Weights of a small GPT-style language model, trained from scratch on English Wikipedia: 530M tokens.
Each number is 128 + 32 x the weight over its row's rms, rounded and kept within 0 to 255. Layers, rows and columns count from 0. Numbers have three digits each. The size before them is the row's rms in percent of the matrix's.

# up: layer 5 MLP up, 2304x576, rms 0.0425, rows 1268-1357, columns 288-359
# down: layer 5 MLP down (transposed), 2304x576, rms 0.0385, rows 1268-1357, columns 288-359
up1268 111:168152097198044142035123145121143079093135116168140128144110089170118075161167187165060120128118139134176144165140175142113122126133135131173122134114154061142146152214168135097155137158151104121140120164159072073127
down1268 109:099125133128096101083107195115135120082101183144155090106153105162115151074099099150138135081075110096115152113135126116210120119062178161121154121079132169070139160105104146163182159154106197126108098131182094109144
up1269 092:121144137112119119130139157140098104125105070184126173110092089131137091156113037135143119179144098130153083121109108104164130077126109141157144090094124080110131125086150083108110113132119125055121117124114150143148
down1269 095:127103117154071140122135084143144082129135182134145087148084150159165187134200156071108114076132115168114123121108199123116124157118105129148096148141175147107097151119145119070204114099092125114179163079085133166079
up1270 094:154115119057105100152103181088180152127166141173134143093140047159082124127140123080095115204103118139096058148132148150146096111148064120161139113163118134132124115139165199085150090127124109161115171154167143084191
down1270 098:151155149108204153135188135141132137139089141180113158137120121134170091131158076149126137138089090138143119161114124180136131164098140118150046125115077109086119163142134106130126109119114104133124090059134151165111
up1271 119:145073129094143176119133166090120151103077111135120171149108136148175172087116139137150111154125097189101063128132124146131092146158118169042132170133145194131152028151162161149185152152134126087145077111111097114171
down1271 116:148163118139190166095165145165138178144134170122105119150134148129133071115130178152063173141087125089106107165092181189018113144133154176131134139178113158123157187121134181167091140098108186104153151220163164154128
up1272 107:106122160079185121106148114161154073220088157141143133164078108145121172136126115121129154148159108125135092118073093112119119144170104088099137190149202071107129079175107181134210142136096187084121098114122119118109
down1272 105:130073177154159158129134109126133176109093179135104088178188094144145153102087167118105120087141047129084149163098085105197116137139114110176134152145161099144132084158122075137101145126140109107116087145159115096180
up1273 113:176133138128149170154141157155086131093121195118106150147091126110085085063110162114099130117122074131135102107107061132109122168140131148057120138127226052065166175188171153177147142158186042206118133120066149140170
down1273 114:101161179167167105166061122132105148150123180129165118221106116099143062119159110115164113134135101174112180175100104166089113183182142155059133166155149088095148167099103161126205138188126216144187147116137101138166
up1274 106:175120126115186113176144135134097083102141175101110082126066079145156207116116107164096142182161077128124146139089102103188148125107158092095135130131122082156102167093158132209191179099069157081059145119089136050092
down1274 105:116224143178180111080191163119134122116135107108157154162125063110101159106143159146085112140128101148142178086121043174120100170166115111082165189115092142140156132119152105131122098123193098164144136159120153104124
up1275 110:131098135096079142106140182107122153159107147072086136113120120157125171122107082091122103100150108163201156124138128167165161128123099164064210168099129148137129090169207117121143180123142147108089075160102134092149
down1275 110:086118143096089121124144112111121146109119125137171110149127138136093129171175169126170159159144116125196098116078137101158145114216119156145104141179156106132096178065134136132104157144108182161109176103121164077160
up1276 090:181089142087112079122117145119126082119135143091150084141124128117117144095168175086150145064109141165117147105061136155137116115148128154162061142103154126130199159148153103112142178128130166070107074122134091130139
down1276 094:133127069128150119093154129120114159171140121176098121117122174115134091106090128120167093127104137092191141207156120054157112131080117098090097156145132078136127089145109119126137100163152143116081116119154069089142
up1277 109:147149082119122161156090154143132133163095152096116128122115109150067168088092119141133118159092162108147120138105164159117082119176097144102150156116098151109122149083099182158172115104149105088143166143129152119093
down1277 109:077111124163142139078084142168184109117079125162137144167141125080062165129131105103101097082143113137087170205108089099169077110079133139117103128088145132133145090169077070222130152127151110095104125110173131159032
up1278 104:092104145096121148122120156063142082126129183112179129124163109103143136072026131133124123081086135142151143146092144163126126141086082135143110037038169077101154124145161204131130141081088066100102139159136151112059
down1278 104:090163160122139106123120181134150126137110113063104080123124150124169136099207138087159176148162143126089119145097140119143200120157128132138098125143128147170086109134123093146164149117120138061200117111159110087150
up1279 087:144136102135151091103086152108105141142116144094121062087180111147094133065081160135133184142168112140104074087141160121125122162104109054099072088101120113131098082190151128115090078117072111158103059111145109111020
down1279 091:092192115079157131091177116104096132129090150147113171162085137136178155096127128152113154192103124109197103126080155140109128096168129116163124153147137132098176082081102102101171173063106168113104160116116136120163
up1280 101:119125078136091106120023093087104177103081137113166117098097096099129135102114134134117093175124108125142124131198147135164128121192123120120140167098186127101132113168153097148186150119210167141063159107122183077105
down1280 101:132156122155103143158155160125163128083144138112202102122151130117111119166168157107136100124139117104105124063128139154129132103173094123100121106086113133143129127161126140074161095107080145133150168138135062141170
up1281 101:097109128158091127101101126130145099125119121114143086123102093061171132158101136117122144094134025134085142137162099093130137223181120111121158128161162119122079104141133138097127110154149119111113127112145108134093
down1281 103:119154150135160135126139102144144109130152178125078135121100107098151140117127100175102077158092135131173145098133100159158160132142124085113122164112146063169101109145127095194136135090162144074085125154156116159132
up1282 107:143119143140102192095075099126121070126149126178099136091081126138078149195133152104102134149123096147179070168090186190183102229118117137154132135097122098141153146116138115167141138085115136136165163134078123119088
down1282 108:083124145111104173163075172146177152080086140115095117097144088108099165075179123132138132138076170121117135124068170139110074187150089137119209099153158094135160129095128121160170091107163104175077102105164200172135
up1283 094:173153078152154142106044175186209102171116131155142122183129135103101095092110092061103143136118094140095137205152124119110074150157094149096138092167109112118122166134118096140155140110156135115129049140099148133147
down1283 094:146189115159121091139181149115101106131093125146147088135111133134113130194190087072154091112080105134052138189142147120074125193136162156091132140209108125128158176147120138103076148135109164140132133088177173120127
up1284 105:106114128085163178118154121092162107110088125218171130124109127102102099087078109096117095125117120103122116123129098093145111139134125170139115170121151078128056172124152156157152142121142092024079104130087095155136
down1284 104:133087110084183166135151106087165138159138115101191174170092127095130165205167146152118146104118128153155168148137106072150121141103093121171131103202102200161110094125094104213116107099094142153124118122130156176170
up1285 105:096149094093147081157100136117121092135098137135192163127074156147092117170090162160113149094134136136143139131105078148150164137144140142130104163170181099152237131131161195179105124155154178093133097148070145081098
down1285 106:093083082134172091119184073159108132123127198086131122087118087103134100115132075150124186132127147140094136157186131186153105138075169085128075051126073164113143160186142115115109145106101163070081162125109113139104
up1286 109:122124090109090103052121127082102059153066113197162121091125138159093095148095081120135098195139091140221133089159128136132068160135109162145113147121191063115173132128168167181123100131098089136125075103166128100121
down1286 115:128106133142165139092140097106150142096132139129090101141136073105170187143120121128224123124166132189175073121134148117100173135167119170149175107152097166098187151163069146154137080123162056115137186187108118144108
up1287 097:103126133111047189129095169141144128149137125158095118181090138162123109133108204115097078211096142152106113153186181119083097145146143135118119157076199195139171180094140133092156112109117083065119147116138101147118
down1287 098:185140122124119074144095148082117212052100118061134109128117102155127098174095191189129150133158081122153100177121093176163047120138172113176106135105135157137045079102119174172138115146088152169110129156092136153130
up1288 111:128115150142129140176173139072069099097128165154120128093082103154097205183139156164102129161164101088128133113112080129157158204143126149143089173156115143161228113105172121138149149108149125119079126130101171119130
down1288 111:132075158086133062078082133124099075160130164110142135118144102152098161190107117132161163115128133109119134164141143151139108150113180157107164134095149169081139077091091126104128142160112148103139139145121072187128
up1289 109:143109113120126094131046099141117118159146123149146073166138112099176169144128181124109120125053167150201131131124153171122059126134118120162073104124137172097144135103158171103120107142075144095099084135093166069116
down1289 107:121077083075162087095171142167141158121137154147126166181134156172104078132069137110087122163110097132102166123145110187133178154099123153126106164132109186178092121082086144114201157132076162084103078063065115124184
up1290 100:120039129140135104125105074107126087131170150087117136127156107113127139095087122163109143145092075183162159077177089161121144154186141140037154107128130120191108132135110153135183085122147132124108074167149122155132
down1290 101:126112076169156119199123093066138163083139128112103121152132061145127184109176130128040107094077177123168130092115091130145150105162121112127089149124069138042094188155110112133162110140146099142088147152128057141158
up1291 090:114126091099130119113081171127145163145144115146129156145125097117149153076090163104169126169160141110167065115111102132153089152165099114128119137106087195108108132131127102124111150065107119118066090135164111140148
down1291 094:201103158122109145181126130101167156134116117075142126146139129088159120176125119148152093138155106124131047128136135114109139088144148168109132089118168156121113113149084181147140136093103119172143147087166163148066
up1292 091:157128135086113140099139147147136081108175134145191087179089140138126101104072118156146104172138063166112146078146089177157175145109130108107099133131110109071106124126127151140120104103131144074147088158113149121136
down1292 096:190089125137148063103161169103126083145145139112032129138077131128053120172172111175188159091128157134137152155168093125101121093141083100092148103099175156131137110151139103110099162131094167180133088126082111129138
up1293 108:132099112144152126187065118134149109102124144112156107125129129120138133139087189112138177123062146138071108210152162135103138126128117123146086145151165170143141125131111126131172121142137131166152128123082108087075
down1293 107:151114185065107120152132114148179151145132170148154207072119175079112115192091102143103146126113142136106191103131134103114095187086110152132160107146164097127128094163147135162135107147163095122166157098123134124158
up1294 102:064133118133123108129119126098172086183131134115144139107129144103146091081088123090128136121108077184139135119130097118103137167132109083171070134156188103160106155155101096084106140133179108132119174096120135110148
down1294 103:075146150065162143159173073107125166150092130137166099100142105153112107122089186118139112120107142160156165133092135071152140113170125171181137106155118162167207100089083154157142150101081227118124118148121161105128
up1295 096:086128134106178131103114125078127109118116140173082086150050169149072085070137109095104103145121136122172121185082118184121156130110090222141127120118180094064120140140156201133121139147186104114138073119144107124111
down1295 097:114197125124134180132141129163051114112107097139152170135091139134055145110111096179120063153089105094120172177085151147096159086124116150159101093153057151112078116211157174097115155136125158103169129149160117093141
up1296 098:104066088168077108122121095130166110112172156165078113181107089095161090073156138098112138121108121123159152070158103119157074135198159182121090111109094161097144166095094106097182166104124164154159135109099129072145
down1296 093:132184140145098097088189107164148132117089142136137102094104167185174129125142152151132141123099142089148087145128142103130113148136102091183122106171116117095187132135130116182108123079127080142119113097187151128132
up1297 103:126109114102093147116140117071094116132108115160182117080046148119091115136113156141110170168108091086149089157131107118143053145093068143132159131109129169106117156077131108177115162119120149076117141091062083085107
down1297 102:131170087044173176135128114118110116139146098090101122136116122112150117167165137144171130092137164173134096136100078125121162127138184046186104146146083114151147138071109122135106134095073124136131189093160117092186
up1298 109:163089089114132148087103117139083107148157077139192172102145095120135172110079114150143204151096128119091117086112135123137128171135102084092113119113148191131098198204193130122101098107134134161112067121079129105114
down1298 109:118164153080111096112090085135084084075113076070129081139094142094137144125154168114164150134151113153092151119125138105145112141155140111162117143148175072145115113150174148172140143148108108075100065133144083098078
up1299 102:159095095111074106084127145108141115163116110115114107169110156129100135114145099132155106132120123139123122117146192156143142165164033148156090139174145108029180119120158133124097107154091116106151066099142158155126
down1299 101:128163134102103138137179101147101135135116150087105127065198093072079171118141105165094129090131161161116177087139122131143109145162115060119115153114123156184109088106137145131128129172143160149145109128159141192139
up1300 103:145072141180050121111108133157175114117065132116107109149156137068133129103112133153095167106123079158079109093179108126146072135171148075093121082122157124127133179156131197146136128110174134118096095160155147129130
down1300 103:107147141113136104101147093166110137144129068090122130110126069106148118123184122130165159123162185163109112131141134080145072103175144084112134161127097126126096068140093155038099113114167117089133154124128106162130
up1301 101:051135110091145120105104088148166128165138119128164156092086179075200104077125129157162179111166084097219104167204083166124110195144094126103140105088110161147148073107170174110145154141120147115125139153112172131163
down1301 103:151075113135048139126099159102140177112059118204114163145174099094146131117061172121124132161098102148064137122094086092151149098151130116135130120142108103105093126120097138135133178139102114093175155135200096119189
up1302 101:142111079083137125125139115122142085142075102116151152045104079118065112217100170044091143128159097112083146122097141165115128161168144165108129138122159102179212151113149129098145110111149178079147122120104135076160
down1302 100:108164133140150079168154137174141128130198167178113139156135120135127173096154154147149153106141119078153137144154140164095095106163096089073183130181137139161173106113125138110081139130122144131136094138083134163140
up1303 104:114083120109115159102089110132161120206125184133146205105108181114106171119160096123146200134131143147186112139118171111156104119179126159109160117103126142114123109110159155091162147135095160068110146182087145070121
down1303 105:109047137132082087159100094127000178141134139174138161068120132106127136097169099165142052084154099117149173115140178123130117171183109180175155187189156159122098140096167160121126137082148114144139159142119103108162
up1304 100:140151119172146151108130126116194099094064125176123138121127071066139152089118208153134162120127116146114123118100186095123134124097128125087096099107102143157134084162153131117102137131074090119128119102146147117164
down1304 100:143084159115102109146123088154127186118161120130122127141075153154101143161156080157164072117150103087158088145184099173145132156171083130105135142099134137170148148126131104085126194117129161189122134107149088104159
up1305 104:141103177181107122136113149146142121113164177151142056179139120089126104139115103133166095135134105141104147159190176124144187129140139117134146146122140105112131156115124226083144083104112122122098174127096106181139
down1305 103:115112065159111118141109132049124160126126126120119112079165150140105168151123145145081128151130093104105100161066124130164094169119132107113186130121129111085130136097137070090121147156172145108151158053110157122157
up1306 106:176126041133093188134107111143136116148055104056133132131130103089148126127097132119129146109133158130101115066092140085151169146120042179083145096141119118128156129191161125075125220203148125071159106151129117142159
down1306 104:079116110125093083135114126144134142121146225111175152078135193097097117160111160140094126116120069093143197110180152138139089163160127118174150143117144129144144146132139191115132086188167087150105153111136113171145
up1307 104:133150122127166115073132121178122097170105106080123170170130139120118143140169168164095150136088107155157083123119129100119085158087150050127063118070200128149147206158107141156130094155103073119086115123149095090122
down1307 102:147137169112142153082136162100141149104139088127110150119129112083112101197198159184116117116123131085082103132153117077105108166131169130212176129124088173117178136101144070142137156143079125156088140202112114136090
up1308 105:131085128143109143117116170119140117136141154131138142121155129080136123113078085086084145136105118157139104133144101078094158141085153155141174086054165132154100090106204101057084143112127094115156100116141108124121
down1308 101:115129081114145083106165073047081103166203134139073125116136101110149112125163139149122170115149150067170120093075156133120127090141122150126135093137103192070116155102108130129132134119088175176130123141070102174115
up1309 094:159132086130119150192111146087134115142075151135115112118089124108110170144103124083052088099097109137099140075106146140112151136075121114128157150108175134147106146176163122115136140100145065108136105144140170122139
down1309 095:181130197143096114146129081124136167121153124154154126053165128124109141130113025121122125093103074123108179144156107075139112112065109107101181121106118121125153086175088141090106126140108112144116143137139125139145
up1310 103:131184096069144128113164102153154049156128188226130091134093181141100175051089110162089051113096162131151128096136060150118079157151068188111155124149112107144152117142167188121096079146168107146081096108119161137135
down1310 102:166126090151108066135102105072089179161181122065050166174098113181115190128118134152171105065140134126106174100124143092133128124157170128153148051108147155094107106115124142134201135117094141137144146079111105188178
up1311 100:122081145107173112116097164128170126171127115179127089154047146104067173125133099112134116109135150128162102173184188160101170121116091133121171099119092084116117141084196124133137154117128102125088105105155176163111
down1311 101:131166151143131165138120125144102147105091140209128088112071129052070134155122045085159127135179164164153139152136137085094109117149143085124122127112107081124175188133128111044161035138133160119120114105079156098107
up1312 108:191108067154149171062098157081119138152119119137144130129090153103193106173115140144107147202119150105155129138144111122119131137114104169137113060124120114101165124119164177136170154107110152132163149210131165103100
down1312 107:072136147177129101110172118140106081113056134143139049105130075135069111128109108153173146136128112072127128069122125153138123138178112164108107171101179165102066087099122135133190093160114097141201164118131121136111
up1313 103:108092143124151140097083078081112073104133095138130107147088139112176095118087179112205166121112114129082160103164124133107106157124100140168136125090150165155184127157143109105176118115127163134175116126171154097193
down1313 100:123140146128181176148153143162133121157105102130146087137113093145139151061146118122098151129136062115168140130153145165148113093142138149114127102153138137095098127109143095092155132129099123083060143098113100122081
up1314 095:084127145055106102109158175124143138130135122171113178133124079134191138123041127190042037157153112122173032101117171108170068136121135108100165142148113146145131126153118186122120166097126149154096132099072146123089
down1314 095:103155110152070185115104109106109134126116130148132069124142193113137153133123123117217134098131136134199183126140106129063148147091116203100145152126149114115100178162136091121150141198191198107166101076132116129129
up1315 097:150112096139141110107144121137119136090051084121134120041146112119137145053113143150165114102098061151114151123159095132136151087160161107151177128116137069145132140108162196123207119139166111162144096137064146123122
down1315 099:103148152144098116069148064118130162053147190113059163175153117089104141111103115150081158169114159118136160115133114133130156187155057149105148131103138080105174174131189123121116225115173130122164140159156139189115
up1316 107:184099071163135179096096189125180096111131104150126152113142121110066097136064125141167164139083097173144134128136116099165058151101125080119145145123094161172129106098115154146108097098142120121102151190124146132154
down1316 105:034136072101114129143156101089165099159122116123122145080095119156149132145164128108110158148172157124151133117095140162144178153172087109107079153105103114077123123148132171136145099141109111147070106114167112112089
up1317 103:064094115153154111104133169121114108141096162120134106103059182150164156130113136171102109142089095152138159092132125122175119156099111116102121111070200129085118140134103130122114112139103105094092112124103113129108
down1317 103:167079133108118111174071133115103132143103158139134131094108093080127101125145184136120150108098113084148167092161108191096118109108167105177204107027117180167101124113149149138171109185088136116128074093120163186106
up1318 102:116121104172092179126119090090204127104147165126149118154134114118137150142139120123143145112123094098143109098136078102143071123114115097125117094077121046140161138142156150124097112086118149121096143172158154070111
down1318 102:093157123180214127166118131048159123119166111107024133091132100163148124146066104085116148115114141102147162122128121133140155147139135127174155167120115109124123194111119162195084174117193143148055113068129116119096
up1319 094:093115107139127111119137194108078111144083158120148098115092152132142184100110083112157102113104098124129136113124111158135087128109070137144132226091161143069197102121114082145156126124132127124063094110044112154095
down1319 094:133092147145090136113141126153172116101167111117128136125177156097113097112143096106164141131167127163103169102134118114100138158139156082138150041156124102149094110127127094132138199125141115069161142137182145164118
up1320 112:167082079177186110137101116161082150161145135136116123120105095146154149117036140128054136148105106119220130188152138099133134126166147124088085116126120119097172110139201130096100187079144105078113069131089144156100
down1320 109:168117074188125040167131136108120130078123123131161146112118142091142117164175132183159148172123128123110123156125098135174160163134074163146195143126144085122114156086162105121148128112136163166149130189085147156127
up1321 096:175138114076082176071130123188150076165135127140092188106144098100091184103087153106151106134085118159115116058172186125115115171115090114090134108069121142188136137206155145096100094113150122153134091149094144075126
down1321 096:079136105082101136151120160147082132139147123148170159138153094125121139115090119104080115132122188119137108120124099120048110115139054087132144141168046129124159145096147156113117141134114118152160159131156164085112
up1322 099:165101098134221108116149119124111113108089177129095131106136139141113111089122196160117183080108096179130092138187100136118145158099122162124168046190184065083154043157137197135128171099177140128049135095065179117149
down1322 097:107080115103116181101121119161098183110149139163094099169096129173140154092065129139125104114166145163157120143103200103178159143095132116178108150122147174122128073088116127179163139065093106130127194215118192094159
up1323 099:122121086119140165080130145139156103084178116141196162148150157124142162121143127142133133120106096183151044198129170153157115119139106144091136071136138118121158062110152086139132131155122137104095085119115102110145
down1323 100:172160125138083109187121152119152103195112118144122154132110152188109126134108132140105176154122145190148153172116109074088144156123091169134135121109096121116193154086128147164115054143143121148161114124136142071080
up1324 105:140119139087055131103147101089087079117127162139116181158102098104119153126112158151088075162139111108174113131107143110149164145116091090113186155099138148161146185078162119150136218086176049092073118132077158148095
down1324 105:173185085164187104079090177109109091141140112160134113146088139057104081147119072099133054186052156150091140127117100132156169128070117139179135156139101147149211056125112179147175142144157154052137144125131098170125
up1325 104:193127115087143120149125151104152053152097160121161108071085132147096100118095132097095148138136080126130140178149097124162097189139125131093127181166070124115109109136164118085135153084160134072123080129151181112145
down1325 102:104150149089148096095061152124130099117210022116128144080105122103149152115140092140124111128122119107085118130128143125158136123138148159164034153193089086092155140154116158114049115104143134126180181112143139112123
up1326 099:115127119149098104058098107139165075156132155103132176104077116094146152138114144127080133095098132155123169142133153156180079134101107134073076127163115116142088059181156101152110116160100119076109178125111121086130
down1326 100:113084115120119117121079137214140111156117081126169115137123071148091167094102115097178130078094116092131147107159068137145134131171126051132127125081124093166148114138205200131115084152169104157145165135140165110116
up1327 096:139067153052148116123196159153132112163110111174194151079130187157151135153078131126110116103137051160166068138110129119144160117130144143110117164023110076151181145100168140112133117112208137065118114076085093072114
down1327 100:137150142184145133161087137128115154130180128133144109120098115170130128162169042130115125159154176093053142156110167178139137134081136129142136122112156120133122108139146114145098104084146058084146117157151150174157
up1328 098:169133107099134143150167134028147175117124156127116122206090051176168122131075159086086176093138099120150084122097098110140086160146145112099139164176130111205135147128086171136119151097118133134139145147098099111172
down1328 097:167155137151140136080194157124098137160136152159131133120163157140097171047065127206139117157105126105149072122139147086125071105123158088125119099119145161099131155165127095063134111197160083116042147112144134123099
up1329 098:119090086132175178099088137132110094095119107145109141157136100105139142107091138092119159128075169119107117127171178107138153176095139130093191111104106116113135057159081133141120179119136128080126119141114111143167
down1329 100:117147134166199168113078108102081144080135152111111103179158099115184100132104115165066128126106084121098106125121118094147143162158081134141120145067164140131046116130151122145086104127063146126127088137112125133063
up1330 098:098142161049112142102201225118098074101150192137126069112163201081165135130143106189127087165102130255141167157121121092091060152138144114120156161128117120159196124111112136105169116107155106094153105119113177130164
down1330 099:179138064156057122110153175126077148185080130089164154134084132125166159078131104126154142113160154076128103159117161100090145161105123171125084124142104104156082126100119116140115183094160110121137155103073079146129
up1331 086:130125110136133130150100140134109086146149192119131125154092154105131064060115115113112161140125087161147093133213105201107051175172149176058146148129150132111105129109101125184185079111201149196115145126121080116087
down1331 086:154139110128126109093134106116127147140130100108105096143164139126140164121130125105215135044089138083168129164097164106163164125139140161139138144167118106084111123097086105113120161210117156128104110129126149089138
up1332 103:161123127057142198110186172146108060164168108131106139089077153119148175082092092138106156139097118180080155099174157116129107188091090131129126108172165109105113070134133118176150160185184138118164105134077158088152
down1332 100:138121174045101152102102117137149071140155167137153144051118097088073159157103079135132135136106136142156110137143156104163149124144106165135079139168101095212141042114121108186170086081112106153131081135147139124090
up1333 114:181123092128152108112134119092116098101153131122118110146111148111083162125115175165128133115152100124121132097064109097141166161178144121124127097102102180092150154163100129082146116120176094098072086154119130167128
down1333 105:182146185143142128185158123086141146138086149112133095127126146116088115116068150135109155132156118079098144157137170119161119090176192170073159129171116110086140131137121158073114133066140144134089120147172147192170
up1334 105:189098088154145143150115127136093143132115092141143126179127172154144157092159138118104161117174108187127073117090173073158146155175116099129158142064183079102120134145081134067116142186105149079154146128037204106101
down1334 109:158144153114169074109133107178178071119135124138136119163113148124152097091106120147194117169060091079086094134198109148106070146143083102097153086124125183147103128110117128136155137139138108140116134080065170109059
up1335 101:127113147094096159097127096113101092097089153121091112114142179148135111104139152179112133206082049178120130098168164071132117159071145101142130139116134124117134160130100126154079132173118128090060017130147107145139
down1335 103:119102122111077094152104114107094142149121154060137155117036090183151151123169097083139146156123142103114115166067164116174105123097116142190106139125107172124143109140114198140115102118113203174151126119132098107171
up1336 097:148132134114071114127178120140088140176157155099092100115118155160127151171107132150073126112112160167153168167071132111160136117087135149172076116120177151133163151123098157070148114150083118124173060110177112140110
down1336 094:121123127051164125135102150106113088118135210157128117117143102140113153137140163121129168091112156110151143121127103122089139130166071130126103150130091170139131092145121142101119077159128190112158155152194148124183
up1337 093:082115106081149196130173141141094148118055126129171150144086092175066113060091127131158116135088084137152104123143159152099068166169135177137180132123150129124136161123192151159117107058119133081064154110108095076134
down1337 093:140100187170125098165110131147128140129143145110120125176119181041153143146125121131117126116167088133133133124138112109114150050108095104077094155107064076112119154110146144078153103129084163140162096151127135163172
up1338 104:145106130159077111139117193093100149104120161143139175144138126122129178159053114147107156116060119178150112119087124120154102100122085174096091134148220106096174104143161157140137150116141111122083167140098103132065
down1338 103:097112129115112114105120096175164098117084121162142097124132124104138140170100099134131168067123077108169083142131118105119174140080172112114092125131191190106129131175107064094179107125085133122097116149066073129173
up1339 096:142089161138128124133106113163107103107126077114140131135113130110133096146125075102203143198149101125154136135122112117152125110140151118035113162092091163189189076124089162151141146150137169139138143118117118164193
down1339 098:147125124168163169106139123123117171089126104163112107120143163151182113116180113169104129111067156145105125162177173135124141165109142121134186152124141150162107138064131154109092137094114098151131117103090153119093
up1340 106:124083095081068104072102136097138100136099129113162117105119094123146157094099188141113100122074165164128150105150130131132097229112207085096088132123067107170150162144127171171188179047154158115147093138092140148122
down1340 106:084122147106090131158126064157151170118133118119123071143136114130158103145054083149164084126154105176169168080090087139113170100110104135086162073128187095131154120134102142092110204163111155120118108181083093116140
up1341 097:135110088161120154157082118142171148198135118096147158086143132093106163140168182126111130144133127136099128123119107135157110115115089155090132154118142175108092178110163099171150186146084143123120122130093106171116
down1341 103:104151187112125129097123116135119102139117103121105196122115121137138167105159123142116129092070121143111137135127120151144151101111095109186170127122038114133160175153145169158099106154129124124091141101185115106133
up1342 094:168058130165161121159106138127087117125095156130118138113108162108162168082146112083107144113150095173114166074121089200163059164138157130162082102130143116156161154110121187127179184141129063150134127102165079121213
down1342 095:159080150121100124124188109112086082120152083106130115159147113125072107200162157207161149061135103137155161153124101139086187149104070156109161167182173149117131146077143061136141130107115157169131133072120148120111
up1343 101:152125117094113121063132116119143139155098156121165179152157120098129164110091174180112101125123117159152114186205199120140149153096050150176095134025108117148107113127167106128146139110130121158096127183099144109115
down1343 100:098136131152150150113123132162174151137124134117109059091107077139072159124121141122169145123110116104169122135099079116061133145182115116160130117101164132166178128090102155139184089153091110106117176150145189174137
up1344 098:076085122052078129141086143171121074107066114093164096086124110063147114097090173094131140161148077163141154094186086115143109137141131104022133195099131137200163094195158136155133164132096127090094122105149071114179
down1344 101:078110141180136097129102131150191179164104129145114121131178127108090124166071123170170102146117161069022149084081089119111122094138038140146114130159151150123129185169057108136152108133155146126182121098146120113192
up1345 104:161108112140134154094186170194147063125130148200096160170188139110118176125147125112140202149096106152133138149215173157187125121126178119131141133113060143133139131080145085139122154119056146112134103167114115169118
down1345 105:106166143091142129142167173069059142171140135129127090062097125131093151066088132156171097148112140090102126109150123167165134096153089133114102131134089143109235223110160178153138131137129086131137123117114160079150
up1346 109:182105078119143100095131142124162158080083101143163191127124091095128129139097131147093141124180107197202092169065117139139101115140070213087131146141079100133171104140157153107171097150141105098152027175030091066119
down1346 107:137128124138180102110133138202101150148165092088129101121113088098162127068137162155097085119138207114090162194124139060108130114178124140118152147166154156100104188114120153147164108107113168125151129127126121145138
up1347 099:083113160098088165155173156160193183103126112153162169158148152122082123130109134137159131146080156191156087168122135111093096152159105168158111169144139146172160154107156177115106124093203171094137093124085142152141
down1347 099:148128206152143112075179190136100140164160064133158115105073120101108169076181082147099149134153154041149121132078155098084145115122131131169142119144147119084159090134171146131125189141091151092106210124101117145090
up1348 102:081116102057176122122114180083210114148075090147167084134070181152116139128120082178113175133150114187125110125125138138175099142162090154095172180136223134115133150077177068117153149113115124143102113119084137071089
down1348 099:125113143076095112154163048123113133109131105187139223156111122135227144116086112189116092148171114091120133138099080118102142112124098169151144109110096152140062096180140111104147159154098097125160186141132116140161
up1349 101:132138164142125132095134147135110100078101204083166079082144060068140146146106181079117111173150115145091133109137093195127139108089112113127130122135119103145095122129190099112132081097152159096142093101123156105137
down1349 098:077182155171127117167070124147196136127167153079101179120130133097164185141173102151079111158123195135116126132137147138086122073129102102106142118235125184188134119106140138170129127157089131065091134141067144091098
up1350 093:122123108108124135177097150201172063184123110144116110115105118096118177138102156125094152099068137158118121105114136158128118159135108122076168144124167136138141163128139110104118140079144111148090121144080173089104
down1350 097:148163109119093152083089054092088092141066089121166117103169092093038113144201092105154131110159148113126141157100126116118196151170139086125162174158120100110152140130130104163104097167151112178124130111094159112072
up1351 099:133137153093087125156131155189124139121134086155175116045124125187153085141122141110085142133140154139106097139074141103180152124071069131098195127146186108089098141079105128132134152150123128145154103109073115068145
down1351 097:156089106095125150129100182147102151106213150128124115084158107184132189126121129132098169140138115134116159088140146128130184116101109170122164058131134064096129159156128058174124095129109124173153144113189146169165
up1352 100:164118140162143126094132136121147090101088097171154165147131082083150095117102145150067130247128038135146088113131130091174101122095119154120146160141109173110162138143113152175131129128170112107123087183147131152137
down1352 098:158162127149113101145080171135181172061092112127141128122124104136106126121130116122126085140131102149033083095106115111126109108087157086080116106158128118115164112117095148154067134174208142157120122123131116161156
up1353 098:115107145131130054104127155180112092129095133102139162166140170121144173031078083111159131098099117148127141098141173151121129155122123138119074180123149075169162093131159143132175120067170147136139088159118121109114
down1353 097:100110159163127170145137113120095133119155136118163121151148088093128103130147119128169045145117120168135095118140119156090166077168083186155115191160124105133139110123114111146110094098137116146086155125079129173132
up1354 096:161051128108098141052129170231121134157174112135098196156091171117184118131067187158094162142151095196133131127119153157122060129184094082078094100166141167174124119114162138126111129124136136140144109107161169130163
down1354 097:125075164127139119114170131124085156144146099102148068087134139154116086131148163185126101109175110098109146151128131120102168165181162089119162171161120090147178087115102110113161145140081105097194163124168130222163
up1355 093:126127085143110134142135110147109116167115127082216201123139115103138117109160093088084124094144151099094107123090107169081099155072111116125130150105139081148131137100126217088100199125189064113143144186099130151147
down1355 092:090146141106162125159173158113122121100127139145089123140143182083129157092083158137144151116150091127185151127154123072123097067139172092125117082137136139142183083127147058108187099145085155119075166101155081113141
up1356 098:139119088088065098127108110125073116115056169171142092142079193092187111164131196156092114121124138096166111134114092122141069179152098094151142109091082133151128141130184065140113132167180122130097106086097225078099
down1356 097:138072147088122185182164085150152108117141167115180090109137144148193174176131163147161196133116136160190133061187112167144102130158151129110130156129153137102158113100184146156150134074078117183185128178144167161164
up1357 101:149092115116168146104082107163110101149127142150104159140084181085102154054159157140074085099098112136121098102153156190112110119119151181077121191115163106151150138151138148115155132134218149119105099210084134095098
down1357 104:162184108085166155129135093150129148141135153144148146111164123175132088056122163158126100087088162090101111147103177114187142155120165126136112167167175196137107191197121120092110115057142146142103192128176112148146